From a checkpoint of a small transformer trained on Wikipedia: no biases in attention or MLP.
Each number is 500 + 40 x the weight over the matrix's rms, rounded and kept within 0 to 999. Layers, rows and columns count from 0. Numbers have three digits each.

# layer 3 attention value, 576x384, rms 0.0247, rows 240-257, columns 128-191
516519547475472451489510513526518498546463538513481514526503467535540520492537525534484555508477483451520519506509483484483475543511506498490544497540463485565508548494518509493502484461484492
516490479476477501472549447512461483487470504526540507492488431485503458493460520448526471468483476494527490555547515490531482538473499499534483484508542527510523504552526529563524483494545490
482503537491505533529524555487480455504518521527488530453506506430489486471508511513518487508477487517499519481465504525534526464520518523544472557500460494436537498496541504541459532509503518
503468523504491528494510530493496547461465507477509496505512491515472490534426455541485539504525553501562499512532479500513482489515481458494530477483544502515497502502516481486486505490500432
520526507494521481512533509485484497488486459529495495477479487445494466445541557464490504467487477512484499530495475531469532500504511476495485453522478487523531486499530455549525489513538512
491486486542513569528483530579526491498482491480427531466505460467409461532446456592506500500459546515466486459574520538565517455511431472519471531456506484488524454544492523484460514513479472
546485474491468501465508508518521499507502526537493519519494484525453510480485490518511481462488492531529513493537529453494489473521539502490537455543528510509491526487489476498554483497441508
530498529433491484519514478463506483516532536467509498487531512480469510488455516502483487485489517485464503460532498489486516511479513500493522510529540518518521517495456505495512476521530500
504478514503473493504545476556460415515501560503512500532506528507521526519461522467424473475504533499506485456519465523513464503519492546485469485475502509505501517530493488492511461481574503
499520486481525448513515461505510481529523471512519504496566540568530576515547545489479572475528494542476536488520465477485522536530490538500506526539429559496504483531450565506504532481500555
528462571494473505516487502515504502556510487537524477466523480425533496519551537565488466483442528528509494457471514534440537499478525584468470468500504488452457454536526515514506511495549490
519537488462527454496561468478536490479524510532530549517514546518529498456476476452519505499527438443491538461487466457482473517467501502486471495518485541489470513476488473553522504495564459
467516518514493472522518499486475428485517502561457449547521507509522515472508558469532530496501454523436492539488490526488562487521536503541470469554429430532534487526457501516488502429506530
497527478468454479459489480480527511477561509511468493516450508528538513494459476488499489499546548506494526550515529487518515496441540452465463487526494529466506490447514508519486509529505496
543506526520530510580514492495459483496511507507486493482509498484445541516526522505515472536498533525473474510521484526505501508498427513492459527516479517471502483492552480493522505532555491
541506501470503496443522573537537479506523491520494461492521471481495492493497509499533492540503498499513514481524533451562471453518503504483506445531538478521477512481499526427492470485430473
466566513508539477559490496464455481502570513539519489480480466570449528574473442594410539588483438526518484468518490502469505502486453484519436513505503484432480484557568465514538473561423545
553534570498538404410480536506609501444503447478519503545478493448485544579514542477486431542626483501495417562459392489499491529435628522559501554492518525489497520506501485473458497466550517
# layer 3 attention output (transposed), 576x384, rms 0.0306, rows 240-257, columns 128-191
488545536537501459566505526560477486458526493513476525472505510513513504511485484539523490442499542519459510497523491539502509492459525509525527487463472457490522453521513487510507524534467504
495452485542447509455510539472477445498486472447399493436503467476461504474510523487561506510485511524506506456504469474432533465493505481533470503515464498494502489506487466484502558464492520
487505532520538532510467399475504575508485524516514476498514492517445489521481556487471532528461446476599535429444486496530506442559521515443514516509499529517496478499498519506469437429529428
487529539491500474499504456478519481520521496484484494521504533541525542489482516493558547491455444524478536453422485511443523565547521497520537521525537488469489531550503470493503491500501531
485483491472525517435458461487471537448478547530459494496502492467433488562436464528495510525448449437513505425434505462574501484521552525488497519523557476498501483490427556454501543512464484
447408509494514518498459447422529506546531503490535483502498490511562543483488628434458526551563512502512490458412491490444450483559495465493468530514498559486488464564592489508472446515577452
446470528503512504481496539484544491485494496504537515487477477482511536483471494497514552512528504497499476469459474483493480508477512545508539507466463484480487515512532467529495551484543504
486465547522503501521509535497470516508520458535485519422525483485529494504526486592541510487494484542529514520542527524478527492474502525494494492457502468524531475530562523460497491472453521
541522507560570499534474487481521395519517466524481490542525514500509491526493542535526471546481506516535538513518528542455492489464503458509506516509514519536507457508525497447524457457475452
501556488586532503576487519552502422468509552545550578536437495486477477552465389506490465501486439499433481482553378528477462465533470596536505545498527488505491537530531429445492450498473514
508484488496435502475459525529568479462514514464491527517518457560494524447539527428460513525530460447537534501538491445490506493505490401550528506523443536514422468467515450546436492526468487
519451520517488478507481514503500502514521461418466468556475530494442479551508497600493461504502516491546469485550548495428526434487543541518491593528508513448476512467524475494480556455432528
469515472503594515533442494487516526393450539539491518549515457474415461517492452504461546493496497485516527483536522429503488521542530521550491558457528504498494514555501577421530518546544477
488464512455529493453527533494502529545477471458482482484515517480486487460512513531556467493483455539485491512493534515544473519471482499445483530496481493496506513503463527499492536523439500
483465492494506547454476490461517493500543483490472454449542480536507482481505481513507526495491485520593530454509506445509505454509498486491492485492484582495509507527426536450423529514493464
489422571492477538569513527501487494438545414482517547508470457494503476427511505503473547484534496542502447528507526545428515547481528533451512497517546455545473485558513472506576532581514496
507416435500518569524415521483524479420507480490516549524477487462521495549409418454566471486495548499480469446529515483569501534532509508532503479567508515554485469557503506474510531541515451
528527490482506486567564504520455534544581507468538514512562548494562440519558496492472587419409475524521597515506549525519550481570500495464454455559498490504465535475466514498559488482501512
# layer 3 attention query, 576x384, rms 0.0247, rows 256-287, columns 128-191
475429525423483485550562513561427556537400505427584478421602521501566395552488467551545468449449563482502547498453540521565460464492551471491383466457549512391538410495511550471478519446493444
479486456474488501516508510500464540523495461503468509453472497518538491516519481523512512450501532468535556557480541545536457488517508566538454492488577494504492563514457523492448481459492482
548550508414538445516510543492470468466520514570523531496550462505492481512424469516435476516489485493444481555426485429524475455471370453537509480612504484459471473522549484509470449446610571
492461507493466418527482593478443514514471476448537539464547499535509513548476491435509530545511523430453462486454492502430430486494504400470493448573486496507499506524555424519490415473476474
496434484483500415524475516512476538463437587488497451505465451569469467442472433496492536462538508513481548454452521574499466455475536479497540456495479519483471519511494458543521513519444540
522503435502469566525484553506529519514479504533628520491583395484478509512467497458520523511486501522500513591499470447487467547424512445542566447519513587503468437496489444529425568477512440
507473510505502499454468531465499509403511519508522521508512495485538489480569471453478567494513554547525474542439540546467543495518400445467522496523456493404512508489525514483559493513516424
468608524515522524433486496476482530521489481477557542508499520517496410489413523523516441492561514474500495602451512534480527516519572504553516470455466518490518531505536469476478517413572491
521544486522532514487513481512484478434481505494478489447407519510539458502424521529480452595543518466489492443641518543424535510475563520512508472523512399560491443444457508534554548465519496
491519563473448459478533497508554504444519477520519514543509623601561467440493562537453474515418458554479554588609478472467550540525493506478457494557531402520512572484531578459492489480410556
482467495473536491540451564488580527520583521523476447522505491567535558455442418469507496480468432487491496528539479512497529431520517494467512379507536523528438429490572430470475461526502565
486480495444406423505482543550497504535469534496493429455483470463507437435601470462494462470522505496425498506505518511564462497508508486450494484480496550461526523484485551512432567443527542
563465477446540524450490428540487548514560554608502515448464436479463468511455506530533544491485557403512500517476542534561427456500456497477527496502557442448463547563476501426469505473534505
474549503516492462487460426562481523570555473496540638461522491483457544437465522515479561534507518440440508477544452460511453513442458411468543474491511498550511417468445517468517473468496436
583567452567609485451492509536489455508502535512490439499493510536561488526567575532523436453459516542514466487503478486536419478435537460540518564521456552532506436421449511535481517480515498
500491512500469515535532426531501449481457495473503527391476446493488412522516530459451519542494573505504461541513609417540510616466448553507482458534507430552445513554536507534503447472443462
542449376490481507441409440521531515511456475511403553490423428508540499505608528520508525491492425514531489452483544572541385510489519548537505452472535492550397463543466468490463563455459531
530485442578517553395528442453556410549520519476489549562448455472441510481539531493584563469523446522499551502598508473483509529480477469569486613473504504505508439501491556492463536526492425
530485535501547491497555533530507517426563481554554460432514458564487543482466517476432484431489472425455466478483532506584547537508451479440512544458501508506544498499437454514516485487485465
510506475532534528456575522589542502522480519497455524406476530569579477506459539493548476437489431473517494451478513515561498551537499472557483562452506508539500490453458527504579483451460494
534478547537477574495518486561564510512523452566507492556518437525568528537476469504510494525471452591531580478513528436488438572479486516499472532526494490488417491445487540489542496483531518
520543463433492427502522476536487558465596493494478431463563517501466494552455497490498529600454468468422433446499516464580497459519481444480509399467513446448537453517462467440495505461474523
451448571483481491509453516476502553489451435442533487455490522484508496535494517459547491476516513486563529520465486552479549478552591463401442467611486521402518511545514489516489464494504515
432517492486540504539484504472407628535466442447543438542478517603507514496473489478432495499526503418483512458573506531511440487520512581463497455480464477480495592497582478541457482531515485
549530529522484473518457560483520487485498505490505434485475494455476493521413486530568401531484494552472460521566486501430448411549483541504498423487469551456495469495546484477480590506541523
464569498569573520561498467496577539495464510573426527451486481430518484454395472420494511538568600628442461628475557405577501531445456453443482464482457458540458423524484434526476550506554475
451430487460466515554556473479473481445500404536395471572511562438481526475507496484476502508470434547507484501451449490499539445507428431426531448441518518444516531592429483608395474536503551
498515429497452517514524482500470444471489479496542541501512501458536430520424403437527506527535473447458490503446481493513521465544481502499514503523516517518521557516515417524501487563477586
512408511602481487409531434432481462455499568505490441547537506545475517480439447460504550488457565505522509531463526496466592572526490503591520598496449551510523419508420376477525484484521537
457518498525500461536534520487520411496510518461512486441474445551498510508463497474463476436530488535418444452546426482596510502449504541522573500438492537499498430489480543541493498478560506
443492482546509558511496446453429533436572449478456571498394473507544472480490551489534488490412510580519450539499473510584519476459435508463497512402445569508604496427524479552427538457526564
454534434484551553558543503434478595465378461512565503471428572516486409497528554531485383496464542640595456584464455470409500522538475571536391447612425464494479453541459482518494574474554511
# layer 3 attention key, 576x384, rms 0.0247, rows 256-287, columns 128-191
461479516576518558500441459535490421536466462505476453499488534520432474441452484531472476540509489457479487545535443515436417473546518510480525394545512493472471565494480504548457530524484437
492542504549519471530479453484532521409493541540430524525557490527505508482444484435497496510514528511456498500555489470422499493550507511550442497515469470526440529481523491544471496496505491
466538546575494518488459519508541496518440457523461508519487468523502534520500492437570543531531487522528470475574492516571524564473528467480483511543517513460549488423515506482482500465442584
443537501542440502445514573476475497599515466512478447519541454562494501464518510513494533579518534542553447438542527491504547541508534551529460539479518478467542450489537456529453500469553511
539474480494469414525524499460460538562423513493470461506489489486556490516523623484478459511516496467512448478443532528458439484540464542530535560562601508507454485474502472475477474556469472
451532481504500536564515391519551485441500449486418524529456505499469512491513513499429411462554563580584510453471563507533515520500459506500488505530488481553493518449535484502481441512517532
434465534569482537497467564518579516521480527471383540517534469542459539358493592469477594516450476537534455443504587505531557458524523462455462451437498575503530455428466469528503481515546484
556499568489546470432496488446571428487491454465476512506514477507512526539488484475550452504455504529527470407489512487537445508525505499477508476459497456496487488466471517515469443516479526
496478396483475449550476475477489433540539378448437435496551581507401518508527510570545518456515464491490540526438504525500499460495510523487490456444529507496532478481502527509496486516507527
519529494473436476431459513503521420476506525486526532447578546476528519547499445526511530415502516533483529532506508543488482543515487527522504543535480507494465533446469510492545478497490507
513466482480507505558500494505555414511498531498454523514577487479492508521537543495529462452504471548538488428469502476469494430496536493507476548532504412477527489456543553435461437580444504
455490495486459532504478529471521540566514476444464477548488445587590505526528531497525480548517424463542522483468534453482552414544466479527459569581536437527480485514494536462418443453520539
458464448537495513463398515450513519438522437490485472580514512512471529468583492466545505486552459540530541421479541463493477532496459510437494483500486482501588405485504524516502516531453464
508615546507534549483529485449482437442466489508496554401445474425517566502503464506510526453532509465480359430481527511451553572393529461525513428470460526496551456503504499559474456511485569
531478516426528459506486469512475455511521503543495506453511478444506506437545486532502522515485528507552522524458506456564439463517472519491571528430457461513525540603470501529603521464463462
464462473501505508529457535501522519500515497519478541466540493469479441549513489521499491514519461527499584551530450470466477411499492472467469520487501515513467419538535529513482538484479565
471556470478508532534552480519495514557452524566454435461515455574455481466499481527447447495444499457471499556543553550540407474496463497535478460425475491517530494499487496487532473475460464
500506433426471497511515481478545486443512555551517505463526498488470494535532464481488482478503488501437515437537479434532461485446446465517489476408440507496537525486517487487516485410459521
502508479463527491505506463536521536514494558566489470482484454477460441530455420462507425473472515486534481516494445551462535486481571486552488596552517563461473509568567447480492537489519482
488496520490495400545516462513442467487549551452491481454463489495512485492505456505489493539526523488451573493553500461439487446459501478514502479502499514492478500610500533516491481512516504
581454498504539536503589438526556449547474513555556466497480418451453478531563527529467536449467505543445524468525560462559502528548465508443529569462464518460565568466457511522506490500445448
503470535492469551455508546417503496405514493542492565546519504471507472502542475456557486519507456457578514504425500538490569502436541540502490470514494532591547429483520521525443539517520461
474515527539497462491448476473523547453471487543516446502524488417481450434483499511498440502581480499387504447438522468467453488500447511505486477485495478522400468546562447474502555545549519
442448503476563556430541546440508437469515518484482524551583497497503494538490547485546432554488576500458523518475551450565542505526455551463497550437531475544532503475450532545517446495465456
481451558527457494498495481448563507497442506517497498511536488484499523481489528532475516452527461511426536523511526462500414509518505548485465460496514401465438467451533475478548475470513462
565489422584470538540478462409541545523435574510438495448522492471457456526592611385486561412494478497454600549437517481404504503483611506511473598503498416463448484558510466537446529546519407
426534529554499455517497548456469544441527576517490532522482515572566500594421533449489551501450489524515575552582478490486552539519522490447536608518489540481434550516532562486495557462520505
496480464531462458516502523531498544509562525574410497520465534497494452514485563475505554482536485508487496533534483510543531518428433490561491522548451547516509504426454541465511450524514459
554482417486520533537541559509493450465459524471463490477475552573472524444519496501483479477493450536503438432437534545437461563509460567439520473501512478490439518497525484509539522511523502
479463495448496485493579498511420469526489420496492552448467499445556523564541512542458520471438488515521436464530488528496587514467470515486547483561453505391500501562561503421527486525526558
434525500489474528522518495499441568546470466560456415440493453507561490546512491541504509498543486434535547538449534545521567550548491467474496583446518543527481448571513550452561527521525482
561471552545540418527536531455488488526488590458413465507579514506535453532489644472500540535567471508526461570510513511538509578532472559440521454464509476545443495501430502555505547543455501